From a checkpoint of a small transformer trained on Wikipedia.
Size: 11 layers, 2 heads of 64, MLP 512 squared ReLU, vocabulary 8192, 8.17M parameters.
Architecture: local attention windows, gated attention, an embedding shortcut, learned residual scales.
Each number is 500 + 25 x the weight over its row's rms, rounded and kept within 0 to 999. Layers, rows and columns count from 0. Numbers have three digits each. The size before them is the row's rms in percent of the matrix's.

# layer 5 MLP up, 512x128, rms 0.151, rows 369-475, columns 0-63
099:535475483510458496510486483514494483498508489530521485489499502460476475506486490524508491474470514510507498458525476509512473484541512515520527513495509469519477494497504485528495458421516459
109:516541501499459530488482469535527527540492476521483518531464525513480471488479509467515538528496507494485530514522547508487487485527533474455500490466516467504494491514561480504488476479511447
096:512490497473533521517495493469533522510463495479488518531491534472532495497485504506516495526427437460500532522560518493470473492499476499481480499510491482526522501502506512514539505528519458
100:521501520505484544522545468500524500492491504511475497572496523528496499495530448500528493489463471475557544534476516487504497476547507529514534444551480487483514489522530504495507539490485520
096:505490528480536527502497500489529523492532514539467496489468511488533498499473462492515519520498466522512502457493539518454525479555526524481519459531507495495469439476497537490459508478517485
109:527477519484463503497513540498501477475512501516512539553526515495464512493479516465530499451508504518485504496494518482492480517510457563490494515524510509488496523535506494496515546504517485
107:521484502518467493543519516508530492507491539512502482538546499520496466492478500512515499508473493490470484460496503490539466468558516511444509476515480469550502489513492490516459549481485475
106:529474480527479505507505500490471490519475479516450462475501512495508481470470475509478522459465504537549454479487492518490452519506478531525553495524509472514470517513449528497485539468497502
109:520500474462483532484529488463534512504478499479500508516491484494484486509479481520490513545495511490476533458529491478485470488524467540493496508519489437513491532494508510495507494449466505
098:538489500500483459479492500477538467495522504520510520500483532519468506524477430493514489521486473493498486484538495512480521489527504471510460560463507476531488489501479481515459526518464456
101:529514473486502531527544499501468468499468505520493512521562504518499502481522496496479479474478490495500522536560532503545469559481529543484487489488501485545526447516540512536532515534522509
093:499518574458486490477478503474497506543527516511552470543516519480490479449534501523470488499453525517502523495506549494506491495529463509492512493494529511512474459463537472488474522487530468
091:514411512484458535531513506508481479501495466471493512492496501470521466505513474483556512516458462552465534461524505540484483496541528521540512470531539507531465503511510491496488492454512505
124:522487485478497489507498449473510507498535462482482488550547485482526542463483499478511482468484471532515519491516553532521476494536486532459464492496497494549513449510529545498488518510525513
097:519484495486538481495518466526489490471508511517523527510521505492527526526529492459485500516493488549480501523541483506471512518504468486512557486502513504524551518499490479539504535483490461
098:514487545507541544541519499489498461497519481471551522489494485505497469471504494521466526481510464505465494509511532513504473504529471510465523431523538477513522448554486497513506521446562496
094:508482538486487562473516493481515514527529508533536530519520511487473534512490468485537516490567490499519516541509484467464490483482524536467509491503501520496490501501539475515483477477523482
112:519515494514470514486512483509505467506493533526501458521509529496476469486486540507517536501521508538522480504516482512509492516512526519469529525500510458468457521502466467497475490517476465
098:512464541471481505530493492498496506537559538503467493539533545479475500514491521528508558507481492515513509493517522464528500499495532509494498511483499491534533476493503527469482511486562485
090:545483476511454460523504507489477479490472511505515466481496511459501513494501494543514480540464467500495529523564491518430512509508521489487542522520527522486502510506470524494518492489478478
104:511485489491514542488531536533482527488519478503496515549469508487481512472461528532527518498474479492488520523489485558532533478556466548472481485488547455489500476529490493540475517533480459
097:506497480474456477464547471509510510504515541532479529497515492508506541508511449483491506504514512511539480478511512494545486526541487550506459489454491474449564474485505489520494493500488494
098:531502485484495501532489467535486523463484515486472455527507509472488503502515494506494523512489508518510557504497548494526536511468509506495529487509514485479461520477537514522488520495511505
098:519480512518463525494548483539514525497504500495465534514485526489472535547503471501517524520514521501508506468526494527529502474514523538462551516472510478544460505532542527503497494468497527
105:510487521453511533524491529551494543475488521450458487556481516485507525444484483532479499487508517543481484514502470513508528503529489512467518460482477460482512460559555488535456495465473468
092:511511520468491523506510467508524521489531514461473534475472456470496485486469513534490488494492454513522452466539516484506511539525504488486505462502525496504482505494509491517453487497472474
103:534514493467474509477511487494472484497489486492549488513517532550499534514474537505498457516512477487497493505488511477495490482551542497513480523506485470533503461474467493514480493560473459
103:515496475491445537506521491469528511475507503465472520502476524502561509485459494482526485482513501523460518470546511538493501469505521490454501476481490509527530491518554556475465513505510532
112:524516496493497515462502494524511511514477508513485500546555468495563507514458526529535545554485478519547490486571519481503493466491506481501499531519477520477513509506528502518524493495521516
090:503503507474435518508524502554530503509556529509511509496493538441490526495495486517503506526498468509480507488529547525545468497511525528484504547498509483527512495501511477552483473487454486
095:505507513420504559470559518514548463526520527523499514517480497482504504514496551556482515485465512493509510509507502492497479497477493498502453486504499480497530477452523512526510515495531516
093:514498530483490528496493517456531553511531494500518520485490515495512474500500484493530483567544480518507504553504491490511481494476502467510487525455475426497540467497541474518501521484469459
099:533528525504487498516490495560512471528483475515531480508556470487498540481524464513504554485507515503510538460512501488506488478497533527438511520506484509500530524498512535469535497443560452
080:555490497463548524482467506488518493494466491474544553492518461471465523567493504460493501475468496485503520539517493501534560473494543486472508520478514448493478543529484473506495529492490476
114:530527524486508466509493506556493501490473534505480509524497513520478521514500505482500516518476481478517555429495516511539522490480531482498519475523474493505496516476539565493491506529492454
102:516498510465486510530495456530520527523519479479500498559524493527514535499516467511536537460496520472524527490521494481507499483505485503513500492539443472477472503488550470469521534427526512
091:534527511487504516521504488525489451530486527504544511521501550467520488519501480542516499509493470483524520525530511543486520552461501487476517480530472508473527478525485503547492527500480481
109:513457510478491498512562495455501543495493471524492479500474520479516505494479498510493500485496519517500528521535539514507510525500501543486517469486511492519498490523507497508468514498487442
100:511489531499510488480497494485519493500480477515478543500519548510505490492491495475494498521480495493461522456499534522475458488520478499479476474539503480491461448554501497529473500461481528
091:536479508496448508487469485538498476484508502544508525504525487490505513497515465533525537501508512468502455504534521504536496483503520552517509505466486450490520495465509528500527498478462510
103:528500534499515537482550485549491471466518530493462488519478470508492497536513524529495518533478436504529502489482485449489514473497499523488524540537528478492513485472512461469468508516508529
105:517487470505475547480512473573497520483546507539536510537468517485494494537468482517486488503500494522498515477502492508497520456560469518473525514482484508494466478529504477532500489477472495
103:523513470502490492491499530525504480505483531513469500558535504527456497476446497510487525520465439550537537510467480504503481537544513527458488454512513502520510512507479488496524526519477470
103:521508487488444501547511481519537534534533508469477503517503486515501499504499469512496490455467494549447563503496516514503510508519489488487468486514495516526459459550491509522522499500516499
096:519461503533464541492490510468522509476452447515554545484530518503475495520504478535528526502456520567525493497475500527539498504514525524507502489516493513501510432488505517499513548503505493
106:516524533515456484498495504505495497483517518492491513576495557508553509529529511513476478503467483510508509501523499559487464475479466435525515516463531481493539501484519459480496541500501511
034:549472510476505505506527496510550467486493494465496478520505492475496487481481510493475503482496500523519516483490536487515479483522493511475517488516503442533520474501518498534503517440503477
093:519475525498499497515577507500538499500503513449484532525529528474488474504451521491502520507491462504525528495513516477498480528524447504492500472492521539508496520514484467491462437506491505
091:515508506515496474513501486485503510468517497508530487529499467545492505487480448509474575520500420515475496462513487488496503494513548542516522461534480499467460503464513470467518525477533445
089:511459506487464496489511550503528512500479482507549548505458548452463531521520512513516514500449445558517535483565523482509496531500520516470507516491502477523518513512493494515501547510542487
110:503468521479519482505539502487505513491496539469557513503522484499486515493494490544486488544529491504512520483509523517502533507519516519536510472480507490517535505553526500507439498506500455
109:534472507490494531500490516468494506520480449520447478496477507521461496454492469488481503479469523509518496505490491514546521500546481511509504506479549481495524477487516502509532505490473463
111:523513502486512493531520485477495512537548535493461483497535518504506535496496451518501507484474505511531513474512501490491460500512451494544497525466466451477512514478534485510495471464504483
096:511503531487491511523510521508488515514506540513508509517553484490509450478478518461502469514483519533487552481488497481524521511542446509495524481452472462503462503459515526491464477492526456
092:515468514517491508527539527511495498496466553537502503501506481485491458554502444485508545507479486490484547501533507508511503489504512505523533497520467454516505515529480506495456504497514518
106:530447443485499500518487495545496493526518530513467514511513493489484490474510503538528530491465537479504492497498518513521529472510511492513525492486495493484515519462528535489478489449527476
095:522507451484482498516475489486508485518535462490508469526501509472484502507479494472486466503472509520480476500458519550476499475494464488504490545471487487541513512500524508492467533493454513
105:527480528530495478508514530500521541527535509543496507512537517472500482521477467518517534501466452534501493544480485500486489463497462467477517493470487461501533484465487477477504500492498488
101:513491509505490486515493493547462507482531480476472488550505504492495503497514487521543524523477474447530523551498535504508507518522494500510514443476495517475504534502558497479462512441513477
108:498501497500530524572524552511488524513511487492512507495478508455506516499487494531497511472493478504491517519507526544507499524523525531500531461521532516505502510510551514521501474482549465
119:507497479481489503542508511506492527523466488463488471523499498496515480492498528524476517492502495507480541503520519528510520504503487502461531500486507515540480529562544483523511505447534446
094:512525469499478507482503518494472482474489466463516503493550521536493516485502492504448522559506514522518516485497506499509487482458434519466506530485498471501507475483514498498477528517501445
106:535532515510469517482522545493520511501492484528454490547472508482459480504482518500499458522475468463494482444530527473491503478547479493424511486486483468496480492489514530499470561506491463
110:517481481508535520530517510519531553497506531476513477516518500472505534465458535505462544530495519464498535465526492471473509497454466503511507523532490515546509504520506468514490489458519513
111:512477506504509499532482501529511508476526499526503491502519485461475483473499497443512508472502513509555478484541500517515478454560477469500544478502462456466540498552496518585463470500489506
096:525493478523513479492522466528542502507527510497466545496515465527471493502505516453497497521488510523543466499557517517533494491509507557488498514485529503501531521516515568498509482484506476
104:511505517467479479509535452516479467512502520519475536475513521439502468510503505447499532455479510487545531492513502546472532466557513503508503518519472487517502482547498484489499489477517513
121:516454471513505451501541500513554487489503519485505486503529547534513490475476519466529565528476467485505509526520499505519519532487489482477470461520532476517454484462495483529484509528511474
116:513474513490493456505501484509535485500513528481495543512496477494528490460486539510472517512519479478528521504532517524476535470486487502489501492456497489528485509490555482527513528503506501
100:522473460488540485482460512460555525502506509514506498496528505459534523481481512539478555487467485515493471498550485503497461537480530480511502521502517488454502534513494515490528509485495489
093:525484511483522457504526466509497518522496547545513508496491514478485480490512508468535493536437483498524468495570471524510515498522449510470511494507523497494530515485515509473499497528541480
116:530497479505482558522507503523494537459494544472497520533468546484541483471455503486496510495496491537502503503525539552497454523537476483518525490511496466476471478498531497548500511518511472
112:521464553497507520478510534465467523546507493504468472462487516474478511471518514517489516475475472511528498477498533552468445522496516519497457481514530485539479501534516521512510503511474419
100:536475501529543475506483514495475451514510520494517544505508470507521480466485516490480457542476523492544508494532482489486459457508530514481492493541515492495490492544472504478501506516516447
112:514517461476471523490479489533503503523480512524467541460537454496501479494494538524525487500482467536515503473532532473485470511476530464515550534473483474498504504536537510477477471491541488
107:526515487490481470522480501514528519517467516503527505518542472485549494494512491544547519479508514551497529493483509490487523491486503472494504484505505506491509474515481446467528444503509492
093:524439530490512488451516512504498508529476464502485494532462493549505475466522488528524534559460473486534529540493496466471469512496509538525513492483498498487501530461507487506495476426465463
109:504481497443501507535538530498531517518501494523479506533482524505503529503481509508521543485497479560483499492490495451532508505505462543491517531515508469464486512515544503480484473469502485
102:536500511508487504512547482470520499550466524515503519522504541496450475482508529550520561535471501526500490501533492524479544498511509493479544498480481500480484506514511533519507517459504483
102:499479504448483512461525479474508513522524478470506529497489521470496525520494485474510480500521498496520494459555514537521492508484514495462481496492524496476568502522476486540494516517477448
095:524489497489552512555529492504527507504519531476515499457548474498487525480513491523537499506502515508502471501516490514547478479518516482487508468515516530544517491500517539481497484466505498
097:517470523496497548519543491517526509500509511509532522524541480540511511472456441501524490495503504522498444516548519516515484505511485532488491492488471512494542467525487521518491470486492483
107:524495491500497512536556522479515502511499505497533489551526527479494483465486484480493547492471452523489514454511500459507543469536477478516560497492501494473466463471484466535488530498484503
102:504475522468538523505519478513528526488507558518488489566514485498479505503489461508480522497495513534515489466505487538481508501496502520490490459449547471453554473515495522534490523498530457
109:513477490501475514482521544482505508512495485488503492478493511496501497505503465468524493468522490542509547483512521560466508528505505514465476493498492521523524532491498553501520491473510507
108:520491502493533499526573512534524528519494495487528484531469504518495492510485460492445553532539499490468507526521516478548508488513475522521522509489509459477468461486527524487511543515518474
094:521512497501515557499503512501515510481500483482453506502488557445503465484508476477499522476481498489490505510541511478529515531485504518501505475550484498520517493496482476516498516464484459
111:521466514496490486490496507477563526520459457476486478505496500514513468534493500509499503489497508463494540508537514515489520492542531480490545488523493509459495510501480517485498478436505423
105:530495512472445535502540489547509485494495480521490484486497531456470525544507529524487504502455492545495495482484501515474486513489505479493548485529495532506474499507540526540471523471495505
096:518519511501521471487498484497492487471531501506484503491505514445518466501519473497486513474499455489494542490546521504462523475490527498484461489489556418490528495528485440548501516497493444
096:537480535529514475471546509477537492523505500524476529535503546495505519513488488456514492504498487514498514435537487474521481500483494498495500539478502524520517502499499488556509517508549504
092:511547532506537563509532505508498507474495539455483481517521543509515451463517476516511510522534527485486488508550525524549499481551494535470519472504494474520477499507503485461530475473500455
098:521496525506487497494510489541460490493500514538520485516502509526514534533509500506519497542484533493538446490510517549543512549493520511512528468481564493531516545483522495561479491498548485
057:527490516492466512491479527486493498506490489500531526488480481484497472471495502460463500474542507476480526499534524560511474513544488497512543476536502500564463518495485485506467472480484517
087:518513481492465528479481560486538480501506542485506537532531518558510546525486495522524491490527489480469486475504481483533502491496505530529535473463553476516456502541503515494491530484533490
034:570479505455502538541526525523514507502504553493475502512502507518494479480471498474508515498472480519511517470551521501529482467530516498475506481478537473504522483533529533522493503470499464
106:548512487531532500534545480502496469538522496539512479491499530543471494455517485491502485490468513500492510502506503508530498478483509496429523519493493503503479470525487498517507437510498456
090:500456519493520532521516485526520488485514547513501490529511437468491491490503501470474488521515493551515510513485509505492496500537476508466538475526544495512473459510532524478512472504466474
096:512432466490494519546468534491534531508507527520457465520519526469558495527503469488510503542503489530506499565467496476506541467499457487487484505494491512491528493502495500511466532489498444
106:525499488449486488533476470524547490474513456478492476499519487488490517508500489501482483452531478519537499526498538523522495539573486463471485481501497491486532550522514493539474501449496479
106:510460474499454519519506471516509501517516538498483474575521517492487522538471519518522509497490528532524515511510481505505489482589479503497507443515465491492460497523464456513508535515493454
111:518496543464536486533466465500477490475508471477478507513482510487513508463497465493547507495522480474506465515483488473542480469508529491438522502507505524484500514494540528517489531473541523
090:518486493449517480514520475513478505531501501518529478523467496486467502509492437517505563488497457476542467460509521506491503485485505517488496488489502503461511526476537540494546504457505528
108:524520548472472515518489485466529515487478489488480556512517521521472495491465498490547482469489522552469516522543520507498503495493495525478479490534483520518476517519567478543512499438514473
099:518491494504504459520548517466542467535531526489493520503515487500489539498508496489453505496524471531537559480536466547512508498535526518546482441530520501505519487555512521487469475511505491
101:530466512496484477550476523480523511531466480550476488496493510521490500483501498496507496511542522477531521528501534454499507500519465515460520480494521479524524501488489500570544524505489535
084:566515547540463532572497475533511531517470535563491490496503513490450512473499518508511535550483465475481515504527463529500477506505510472516507527475546485521533520484484517507480527495482484
# layer 5 MLP down (transposed), 512x128, rms 0.144, rows 369-475, columns 0-63
102:458501508526517485538490507499498489516485515535430470517498496515498498475474451512505474510549507525510413526496483507497481495506479485530474489492502448484477509468493468498479534521528505
106:502511510543457464502468496514532483488477517493475481519460486515450492504483493502471504521494502487534526522474502501489495491520486472507516487473556490483494528492498498495536513480469514
095:486493527499500494492496523519511526476495497484484502535455498534506497530504495504472473498487552496494469513496491478499468487503482485524504497518525491476491454523480569495498526520504504
099:502511495512470509483509448513523526519485494535508516533541484495521517488529501497488484512493486499519574455480498501445492496483511494518503477483490513492509523504462522477564513471463517
098:414492464492508487491519463532469503534494494548491478475470500491522498462499531502518507505524518485528509547537527488478534500492512471513504484545504500467484505492495459464489494496532510
109:485511469489510456495516480505508523510502499498482496499465495518492487538485498488489487459510512461474451501501465473509475499504502551492502523541505499480534513505484493465527501523458551
108:482513514537477505489471522510501499464478538512525441480544492471527435537505489495513497522495507543504479480515521469565527494517450488477494519464478453467516486487427463487467515505521481
108:474493523529455494514495436505503450533452491503491485442506493463474493486531494503533481477506505529548533490473475476499507454469486488493450483523491500509514545481513496528468490529468488
105:455490435493503440494508510487505502484477493495472533469489510475520471529519462515491499521524510501517538497502500472450511479500491536514511517516472513519467519496518520491521501536528509
099:467497462540518519515459530515576529472453507490514496479497553483498486495518501527527476487507528470463514504489489499504503468467498470493501539480492508564551518514534499496552495515485474
105:485508482537519551488493503512520501504480502574495501499505469522477466501528470463498531496523493470517529528550512528468478534485492507507498438504520519507514517492493517486504460495457517
089:408492480505520489493519517476471475522480450480477499476484495462509511470482497531526434486513478453491485508490495495481471506480487479466514499483506510518524523491502465510477489529465537
092:457488446535505502503474500529475538476489521533480441471524438496495453475527521530513541512479491521449534469488495505464468476502490487559494510472540480479518534444481530519499497490475508
119:465535472529499531512527466475524530460507537506474492528472496530501550450488479482499443456495475502477514517522491539490524496511483509467481529446513502494477518467480503476498520491531519
099:445503471478519473465498490465471483446486473458499477514481492508507523526517541503501476474514509539485533498477517495511527504512549495508488496526551527517517492508493537493535482502457526
100:470508473495471521509530500485501499495526521536475503533446476502503540495500501510515513518523474509494520479495478469468543466492523484490494463513493488460488509528533531459510438485502491
091:423531495463517513484485481484469510517535510535514433500527481526484484490527502508488478471477499525461518528459489551483504448493526471495534509500440530480470505497494455550493474489479542
112:480551472483475513507474512552446515503471521501485533510455492500490486477500550500541497475522492457518469527500468497451498506464521436495509498479479484555473510516449501487540534489560527
099:495483506525491457487504472501518468457521492507467499523533482517486484484505466522468509490526492518486504516506491476493501502468503502514528504456502482523488505498452457511469510479507499
095:465489504535521513495509456486468529487472521515571489481508457528458546498497542490528529533496566500474474477496477498495486527499475506473486536490496484503502500533526505480495463506480476
100:487509454545469476466508533512480486485506460488493531515537487522493515516493499476486522535551515515448454498482510510511488492507530468456531516543523473509491483481530480533433473473482544
095:433492554545492495493457484458467527455522500512480437511445533504470465455500504458475497509470476512483523485465505508491485497492499513501508521508509501563491480492501532449517501503501452
103:474512466506514500506519454498506497475478507525527443526469510534460499535493524540526490519507515472517495504498491482498540461509525485504494522502583508523521527498504540499476544547501499
097:473496532500492551517496495501502510513499471485481528466488524501496491545509549507500474461499475523527528453535442514498464495473532504488494482516482482509553533559457486489520483553503532
101:499469487521487487539487482512486548478493509465506527470501496485460482530528510529486514506502427536482492516529484534533505485520476531511524513510491484523526480461531495516471509475529494
096:517526489493547509474471517497474497486489451483521487522511506519447473532515486514484481431477502496504468482503499477516506524508486471523468492486481551536467481506492511501499504500531528
105:440494472514507507496508465515524527522475478493518477479460520507519494514477520476492471488535457491489481556486479469483467498507472519545496556487501539506462527515453512485496489513462513
105:499548496529478499542474451502489505523478497520487536470470432523481482480486522489490510492502516445474503488495481485513497522514493491507469468501480481507468469495476525463497494453480501
115:515502470506504514529506450485543515497486530538463511512527509512477533471521503519525465534528496497440532531504475455493452489489545474509529524472476505475513508472510509493458499489501548
088:479490492517506488507475487531470497431513529521459514494466500471537482517519489488451539500487509520504522539486510476460534504480452508529477488473484475437542465529483479509459482484489491
094:490540523518466503492499500518504534512508498545503506486491531486511463475477518544501540438497490498532484501546443492477491495498542529456512525498515450518530515481488494506515473477505471
096:445480516500517531490483518449526546516494477493504510488508462532512500516481488509497484518526465526477512503480502516471534501429472486511498503469490467449523472515490468531547491503456517
098:483548470482536477477536505512483494506462513473491486464493482488542536487509516523520538504522524515475492483448499521502523435505457509439478492493533518490528540485488528497496492520527490
089:475480462510510487517486484526485477472495503475482500476504480533534494502525519511507480533497517488523482516502511500474487520492472522511479533514478494467501534480453526489510485526463491
110:465512452479523481538499507533451459526458505508510477513518485509514538524531500505459512519516487486509501481475455514514522519487501481534510525494481525506495498461489533503538458498487463
104:453548515482509479474495491524489517516506498507493521506511502499527520508508467498506513496556528452479535450521496485447483490455503468501498487500504475517544518499497486480541493479540531
095:527545500498506515514509433448524511492461538483532482492481505519517503503535538544545521502539525510475540511527490492507496550472522482494522527504469498515514485506504534504526519529517473
108:460484497466536501473526512477476525482525498466493482520465519487506514500499485472493494536537501457501486487473473492490512501537502502535467473481484498514479513490539445501473514540486506
100:429495494499481505499470477512495505476418475515512523506473508526493474494491488494512504490476544505467515496474511536468497517546498475513487516514482495494517526508516485511511520487463539
096:496469509482483472461504459518484445482477475521485434545547513505491487479537457509473515448530487539494488516496515525510483481479488497562527526452458467501507493468504495494559462539471508
106:505510484462501506556513513519509524467472475481475494527476492491530508483487539515512502489477471482476550543494499479499531494535492563505514504467497464496498517488540517474481531530504502
103:486543519548494489520480452480510517487509499485454491542508514506515521519445470483488511512505479530489482443537516494501494554498481509520553508476515516518520486511436500533483475477533499
101:467497446498480449497477525504514471458456493490515515503484498510483468485520487505519481495544513524513489518494474466491502504527486458508504533509524497503499511508533526492504549502506487
107:481551514495510504519513516494528451524565520513483525507492461512488467487497484515512502482473493536525439493482498505499481502546459492505466497525499499499490489506456504485522478513498516
097:468488488543487494512515489467546472505486454482520537494506485534519467513496501505497558507482529497487484526481489505515449495496446531500507524500500528515491487511496497510483490487455466
103:454550493530504520474518501518485510481477523468463512498522536507524506500501548526456476478491503482543487482505511494501511495472502496530492484501506502522468481467468486513468509515537491
034:491556483465479548440468510480491498477476478447502487469477468515475504534431509483459494489477564494522466483498477525557515546513472466491500492504498508513498476480519501508482509513470503
098:451483496509508526508495509491472519508512479499504512481504476502490543504485535489514516451510497502518521489479500500550489493545504499507482500537469505477437486450503483527505467487489495
094:437505490490497517515497526504464508452496476459494521466520547469514510501543513448484507499487538514497483507465497495492490471509471514474532510527476491489490468494514526531474505474508505
089:455507487507537487487531503487468503476467493486494458514472461535475461522526475507494504486553494526529467506499504468516545483497475488469539551475506484474488495455521525484489499477550521
102:447495493477557501490496538521530505498533470481468520484541511491539522522494479494490447493493479468506547513523516480497495471464537499503503470472510546505463487529518480495528493514475479
106:467511508502486521517509521474471472428461485486503505543466515469533461531520488490493515542515497527476506514520482442503473520551482464515512496502506516478519491542530460503524516498527460
112:484519499548507456532518467438497484491494515511442522497540507443518539524525519493484513524545490504477536466549483459452519514509558493494488542493539493449496515487528466503502470508497506
097:490471496522459493532538500469467480467470492495512489468478489480474496476503480497523488508501538486487478512504491439488508507512457469518498477481490481501458511497512484477468527509515513
093:473489502529499539492501499511470478491465531530472489524481502471526499495474480472491545496514501505475517514487530531487537546490517511507546539496451477485500542518456522503496483537491528
107:464469493520514465510500491488467533480534520493487437494489486465518509487503481545538509458520488539468491545523488499494509509467433467470512463538496528525456520492492533475514532488502523
098:477509525504506476505471493496535500485449515485496454538505473539480468501541553479498484521493524494488528503477475485470492473486489486547494487489502477513498514471515504502475497522536505
103:509528488484510475484502551536555536424484486497470493478523500479504480466501452496478482472527519535468475547507524457529506475509502515501469556500497500499516504493516492501564501496505508
100:493450491529492496563507466518498507498476541510494481495507504488513508551483536484507506539543500506527546477472485502446493505510489507532536508527475496530507508491499455502511456499502529
101:399530460506537512485518521469460493463524479504498468500489467508477513502520490497499489527518532479497490527459506459474508491479492504508507528510508516542516520453484485459504499518510492
113:504501511493553477471478503497503464517454466469500491482479542475490488474529514498480430492515478530475487487528464543522499494514531496501540448522528503528505507506492547457523488493478502
094:460520503503514465496517498504507472496459518473458527505518428497471506491525519483506502499536494456523466491490510477489527497438459507476530507498514524534480514526492492521506512502556513
107:474516488521494512512541496479510506533463477525455498491472513474487490503492527490537496507504477446568465482528540491521479510493429477498531539503481501480548498504469493495506492503479475
108:498483487514521474530537526528486500511483487511519498497522497505493490507477528513502515496506493471504512506483470566531483498495508489472516495532491547503489532503482495441508478526515499
108:482532502501487517492456508511494501542469495530481487453516470479492465540505500491482475497494515446472509471455476468538545514456504486495515451529472444469487509459493544489490499487500458
098:446470517478477499495519516502504469531524480482497501506509528503502555504534514493545468537504487467523512482488492489502489508486538463464505483523525491513481510446470498474498437492475525
104:487531494528507507557512532495490520441465466503477494487507492488476493468478511485491527464506534452512506508491466460503474480503494490539510533519475460522520501527473492504542455482480539
113:489520484508537449503482484500487454554492520509509493511515490487518486467506508487499491431485479467491517491531499526522526513482515464523484508471518519513515474520504508478524480493565482
110:433510479479546465466561509524490475511545465475513523463505483485500492514540505524497456465523485506495521517539528522504495506447520477534497529512506545440482529498485464481527493542524498
102:497486500502500499490536468517471499491484481488461517478520463558449502509547482492523492492522544514468522543490527500497535489514487519471506502500504474479487493442503476493471488504482484
096:448520469501489488488513476493502500543498528507477507515509565507478429503483512521525472522533540517518532476543533473516497513464456481532468503502538482468510517479486482501500494484508519
114:521503485538501557522530497496514549482466529551535539521497509490488515460511528491548481499473559513517486499542524513504505491511505468547495512508474489459490505482488487487531550526494489
107:442529467529500503442510503516448485527531488506518478491562485516544486532499479571481519528473475524503497551480498481476514448509476495472483507507508537524465519514510455546485508483480499
100:466493494455474532487459516542495512486495469446527454511506505523484526508502479503501487489514492497453524457530491545496508495522520491474512478495527528532465495489491549471471505487500518
110:488497532461468464531472481516473507451475531475488508455500515462485447499503508482539498564487534475558488496541516524521496537497525479501506526463495501491484525475499494476511471511505484
107:505554482493478520524504477526501490445504508469518472490482549507522473539498489502473519496521551516499503543483484496499468450501497474466514474472526513453506486499493470470519494505458501
095:454532518544519520455475503528486510507489501487510521553492508512494504493493530503497501484509502508505532511478481472497509535494463496511515480498522486492533525448451533493539493504492485
107:491520518527496455536529487463500512508515522531497492572511510487484526515513475531498488514513516490534506484437460510472531502505504500507510527521478514508465465453519481453502482490506494
104:485532522491482488531534506450501454493465493486464499538536526492473480470522530540473518507527574543480495492504506481506540495488511520487517482539517510530501531504486498485504481507503508
098:472452492512490506508529524540545495509512511486533482469483482550502517496499515546523528530469504484512482481482522527484549499540510489479482521458487499470473460500538471516519502506500476
098:508480507514505490524506478511530520527506526548458493471508519487492488516541528470534510529530480525500452525509526505494499500475492504526516514462543538551475489497520495488513504469483509
098:456512507500536473506481518549509502488480485476495504501502465487498464528513520462515487529504444480492492513486489524488491473550499506504538492515508464482542516530545487512493492550512462
111:523506525552476482532517488492488486492518512509538508541544483552499484529529524499505465492505488545499561483502507484459545543505455481503545564487487513527481499446517473513513490531465492
096:455548521504521471473522532463503516547517460509512473461511523490473515502494474498499467512563500521485470497466507501502478493519488474505504507472509480486453514480501456516474491444491562
108:473526497533478468500506503529519478510514415522458510474524512491474515529493481468521537467507489502529511504528462491510505561479474470484513481515465504517479517500503532467512469511486533
106:479503505479518469533505484496514496483510491492472496454537509516496481502485450505479524494512498500517525535526491498534541478533507522502532526554442492509488457478503459528461509488470541
097:471491470492539470482533488481504468544484500489461502477526501549434468497532507500532471486513517489477503524523540491477500533471475504496492523490455548502492520516475499514471476542491505
110:413521481491487468482518515493491527476512510473503503481484524505480527494495511465523491480479477476520501509514546528572518464482526463487509474504493491496524531522506512531524534527502482
108:467474524493509518494496473518504503475499530500503476503488517495432457505483492508506521485518542517542466457492476448492507467472536503512509539479507493495523484469454474507526471530534539
096:497496514511485464496511525494516506507479514503522456501479484478536490489498494530495530476464494443510481512485510471538479475487466502520448544464495467466514479478472471487489534535533542
101:421491481521514545498520498481527528494473476498482494482499537509507503486524494498487486504495491506523485456543454443516520508529520485537507530504504493535495504514499504485516464527498499
093:453509529492492470517465519507497544502496525523518538502491460489550489501493475474483509503504490532501526495489509493487523529530532545483559529473520483512499479497507484494515509521526497
099:471494464504489533448488501512453478484507516471526476480533502539489514513479472533514480516481463475443497481455493507515502516489481480524526492473522453479476536492493485527509506506529475
055:489519516509480519472508526482494522563479476523528498547505485446488459534523491462516505536494451502480511533470456498476527531494482460489489465507482480503535539510489511490541504529472521
095:414517490523512473483510509499500496498535463454472519486453504512532490497456546511502474485516501508430511472521495510498482475513500496520501453511531485542517563524497532518503463500554515
031:474516460514506461509481501505527508502499457468497489491490521493531508493485500504514438474557492522519531520474495519544525501526477499458476507459502462474504518475526495491505465543556559
106:463549533525500470504524451498501504511489471462511510516501546442542550496483480491514488521469496505506508547473473514524506491480500518507481508517487501537525547475516484486520524513502506
092:531524520466531480465504537485432484485486490463491518487507480463469532517493500467481475453459510466472521543498515490524523538490527468515495496498507525492554516475467459480491515504464504
096:464506470516492499527493503484493498494503518501490525509510530489526509471474443495487442505475520520512483516465562492459533466517471510504531466467494500486480447480498501459494495458506470
107:474477497477542469505491509443524505503556470486475510499547494504516471532532530542469473486514540496488491490506503507520523494496523482484490518452493497530480548540507449478504474499498489
106:449492539529476533469508495511490526485514480480529506500536522494507498506454513517469467489500553474499482520462473453489514485538481493520486481485518504492499503541488504513478499511517472
106:453535499508539519467515499492499485489525480562474465517476546501528520518521503509484484521500508472497495516464476479486483503503486494499506485506477496497526486471464528483534521510518539
094:528490494551521495520491438511445458506486523512515467455524481492489489482465514486501513479497521469499461482468513466462506503479509513461470439527507497482478484486483492493554545476460490
112:501545487467499491521523528513481481475520502505515539469492498506505496467488515478502506519515483453495426473483489472512516520508504464470530512481478560519516498466520506489530503485507510
099:427516469498506501487498497512523501445510533511485497493528491506473542508565516524487505508466519471502477482503525496450536471478432499504462505485517518496491479508470496467501526499458506
104:473492504481495486510495485503521501509488499509504503506503525507475533490481486504496436498497471544479504500511507542522501527480502469510543505520528476513525532509516484532518506476522549
090:416495423456542527446487524471526500513536465445506487550483494510499515501508483489476480497522526500504499503478504515539506506519467506489522498509490526511493460507496514511551480520517498